{
  "num_hidden_layers": 15,
  "hidden_size": 256,
  "num_attention_heads": 8,
  "num_key_value_heads": 4,
  "head_dim": 64,
  "intermediate_size": 384,
  "vocab_size": 8192,
  "hidden_act": "swiglu",
  "norm": "rmsnorm",
  "norm_place": "pre",
  "norm_eps": 1e-06,
  "positions": "rope",
  "rope_theta": 1000000.0,
  "rope_fraction": 1.0,
  "qk_norm": false,
  "attn_scale": 0.125,
  "bias": "none",
  "tie_word_embeddings": false,
  "parallel_block": false,
  "extras": ["capped logits"],
  "init": "normal",
  "init_std_qkv": 0.0193,
  "init_std_o": 0.0,
  "init_std_up": 0.0193,
  "init_std_down": 0.0,
  "optimizer": "soap_variant",
  "learning_rate": 0.00371,
  "beta1": 0.95,
  "beta2": 0.95,
  "weight_decay": 0.24,
  "lr_head": 0.00516,
  "max_grad_norm": 0.5,
  "warmup_steps": 200,
  "schedule": "cos",
  "final_lr_fraction": 0.0,
  "batch_tokens": 65536,
  "max_seq_len": 512,
  "doc_mask": true,
  "train_tokens": 260600000,
  "max_steps": 3977,
  "dataset": "wikipedia_en"
}
Each number is 500 + 50 x the weight over its row's rms, rounded and kept within 0 to 999. Layers, rows and columns count from 0. Numbers have three digits each. The size before them is the row's rms in percent of the matrix's.

# gate: layer 11 MLP gate, 384x256, rms 0.0809, rows 70-94, columns 192-223
# up: layer 11 MLP up, 384x256, rms 0.0791, rows 70-93, columns 192-223
# down: layer 11 MLP down (transposed), 384x256, rms 0.0774, rows 70-93, columns 192-223
gate70 102:502496522527436548546477599454473504442576476440447459474459515449509517463540476517533540575541
up70 103:499449396465491393433464531445464513460558516552503517511499522538514530428493509526465511533547
down70 102:423404511582464422488478482511492521537529489534447420550521476387613533482472436550460467617494
gate71 100:531481440490477524568543498424429546477585504518524520452498583473523522506472516508470424485432
up71 101:539546527547535446462432477565582464459527465483550521488407480465609541515516513472497519459427
down71 093:449554472494442488445514424486516546462488457576503509440549593447487467443440507414506492450439
gate72 098:535626565394544549547537512502537508490522570456464423564446417432503459417510434526464495493529
up72 094:515505470517558452410478425442491443493501599426425527516412467534437483500520462505505494550516
down72 097:447440522392503576458495490476581435477442482514535558400569397518531568422479562518577573439460
gate73 109:480489455443542499482378576486468479491423517536494552471557584478513439504489531482490453511466
up73 111:456515547571436445469494536516495422548419466475532390457515519466428465502513533425469517453530
down73 095:489608451433506442391493510477516411549552497444477502486600502431455411446514555481485520448524
gate74 093:628416529436374525403498619565519496393577485515553361499435484503512430484501471436535436519478
up74 093:530457483524532515557456462472485544469448456460525476493479620466559577530423509612523412495442
down74 097:499484479443444526478500508550513521519518432518453524531478414444456424501450533497508497496540
gate75 106:391423451442478507472473512450472375511481448592470462461521557465496516499507454480468484457497
up75 104:566536465544604422558429503446547543566472470550432521506517612509460491527504464476549504510479
down75 105:505421487477511489483614512500439454511502516509462507572528540539517452518567354513566541560578
gate76 103:552511567455533564495572593504503554494403545507520442550471479440446477459509502565485373424388
up76 104:534499541489543483492534473485432438559503493399450556437446461456476585476512533467504572560446
down76 101:508547517532452510511524432523426459496460563449418482445424520478509504486527477473412494414543
gate77 100:517478486421534466584543461533527513470494521527461566417522536458472560542541497501472454444478
up77 100:535490555521468456507490572587422514514490493548443504575496381470403511468537584436466502493510
down77 100:542593602525435504550452535544494528527545499503561486522475493545586498435469546456577513601464
gate78 107:647494354480545621521424528464513541490502573478441452534503468492440525458557599552528442491591
up78 103:552409594556451484511561535577600536548501421492411493463554459588504585478496398582509556447467
down78 099:512454539526419523507530492524538517508446464462492534553510534525547548511461444601520391484464
gate79 098:527587534424464489460540520429536542400482449455555401463554459507453483465566488519549520518511
up79 099:504581594425520467516510622506529531466494533508516513495517564550567581484598503586498532589512
down79 100:528535629560495500511426462499477691546433593521534512426579445504547522523523523505490551595556
gate80 100:644476488544509445583431547497530524445517389619411540548444370619497502485463520549537438491510
up80 097:484549543501405496410538466471528534563523460453545375525529557408454491446490511485463577486450
down80 097:553501493499406485483523613565464515509492539494534460422659488527438509520451498455508391472472
gate81 107:485493457534436577494488471516512548399489570506479479403490478461444555474528630421467421533562
up81 103:478476470477352565447509556477463487477490534577572526512422487502505526551475562527515446501510
down81 103:466466446582518461492511514455547506422551557489516515487496509445502520473511569535436483534582
gate82 091:559490563478598551558494539429551473532504477601524489519605503528510539427424448582556597430533
up82 097:508457477489601587553421514527517643511480369512520556469475533484504517558478542425490490403548
down82 104:498517549477585481496523534581565494524430426589430489520421519496480451510475483573566505587538
gate83 097:480504620485436541515518404505519487530513498512533479450612519570527507536393481509513507522562
up83 101:506525401443487549474523437528475427477510550534464466524530652563459508466490549513465467492498
down83 098:521509491432459435517517511513461498467499466461497527530518545502582575549531535467535533548520
gate84 108:461567438447501462495486507445543467548485599534509509486434532345531463546595504472494566444491
up84 103:497549465416481519481558591530509500456406485545559433498506466490535494530465447552564545545560
down84 100:428539511583506519493502546515459573427579577547511528480502539505498455604492535543532538532522
gate85 099:385567482378479485487483494398595528424549511467522563459519472483516542478521576575478614455458
up85 102:463551503513468458480487543453382465452430493470570518526488513515542494438452504501391428562490
down85 103:558471506561374516507442561455379443470487420405453500529434471530542463364515363499530458434508
gate86 103:436490417561566569499414563480425537505529473440478489481525471460461527552449490600617475466528
up86 105:539560597526470537508529419478543383536408521413465516490488455502440530555432485527522470445514
down86 105:449531505526510526554485421514576435484506461455519499536506511516551474487498618469526526425491
gate87 098:529474496498423506475545522498570559476442513469416472460536395538516517487449571435499463471540
up87 095:447571540465555492512448511493480470493470495514543524570564574603492539563508442449452447531580
down87 094:455580453477552561438448498444431559450568418492580576651530495480477502582551426496540553465548
gate88 097:470563517546445532540536512494358492468457494618514460500446432435506364491536488533456440515586
up88 097:386441452500521498499538479532531559561531425389426473559414486540465522522494495562526536524505
down88 104:463425506492549508551485555488531494499483457403491453411416544578491524499479506465486469427453
gate89 106:460471427536463482365467532498467527445559532587438416526504441501482487424575498532505491465506
up89 099:537489512501523633503495598507465533480461463522495551390492440540581466605479518463440561589393
down89 101:565474539536444507480447494529498556442436470406522495462577513513524556597537444527513588378568
gate90 102:539590450547505483533548450479514597534436479452479507516526474490441533485471556494382437446488
up90 129:532507500490617467612546491542495522525508483484486508477515531486496472555504490493501514581527
down90 092:440503505504504549504408533533545782523477526483475538470512543508495480546497506555461541617532
gate91 119:528462519456504536449536506505491512439513474551495463544482485467494524508586500543468527453448
up91 107:426497470481446492565531504468526594526525530414486561456437472562579516440543593409437492631508
down91 106:526438508454543553451511500467453575511472557443541330469501476341491469501457519575533481492503
gate92 106:574510457468508455407471522522553544563511482531457511538437528456514518513547537564528480556554
up92 108:584468402425474467422434506552478495542467488511523504525476536555494538504431521449499530611497
down92 106:554553464396572467507494453472455659533543556557543476559548448537583565467414549433507606473596
gate93 103:542446467458523475520478579551416504504478481484484513492578500547476445502468458626540520536434
up93 101:466472551557517527466524402537442526447459486562468465473515459503438517462530528494520511513546
down93 098:429541463480456496530548545465509459405497472465539466503435514433457394579507459487528513522446
gate94 094:479475471610567428370502454454541485480567475500471502519404459529416500587512514504574562457553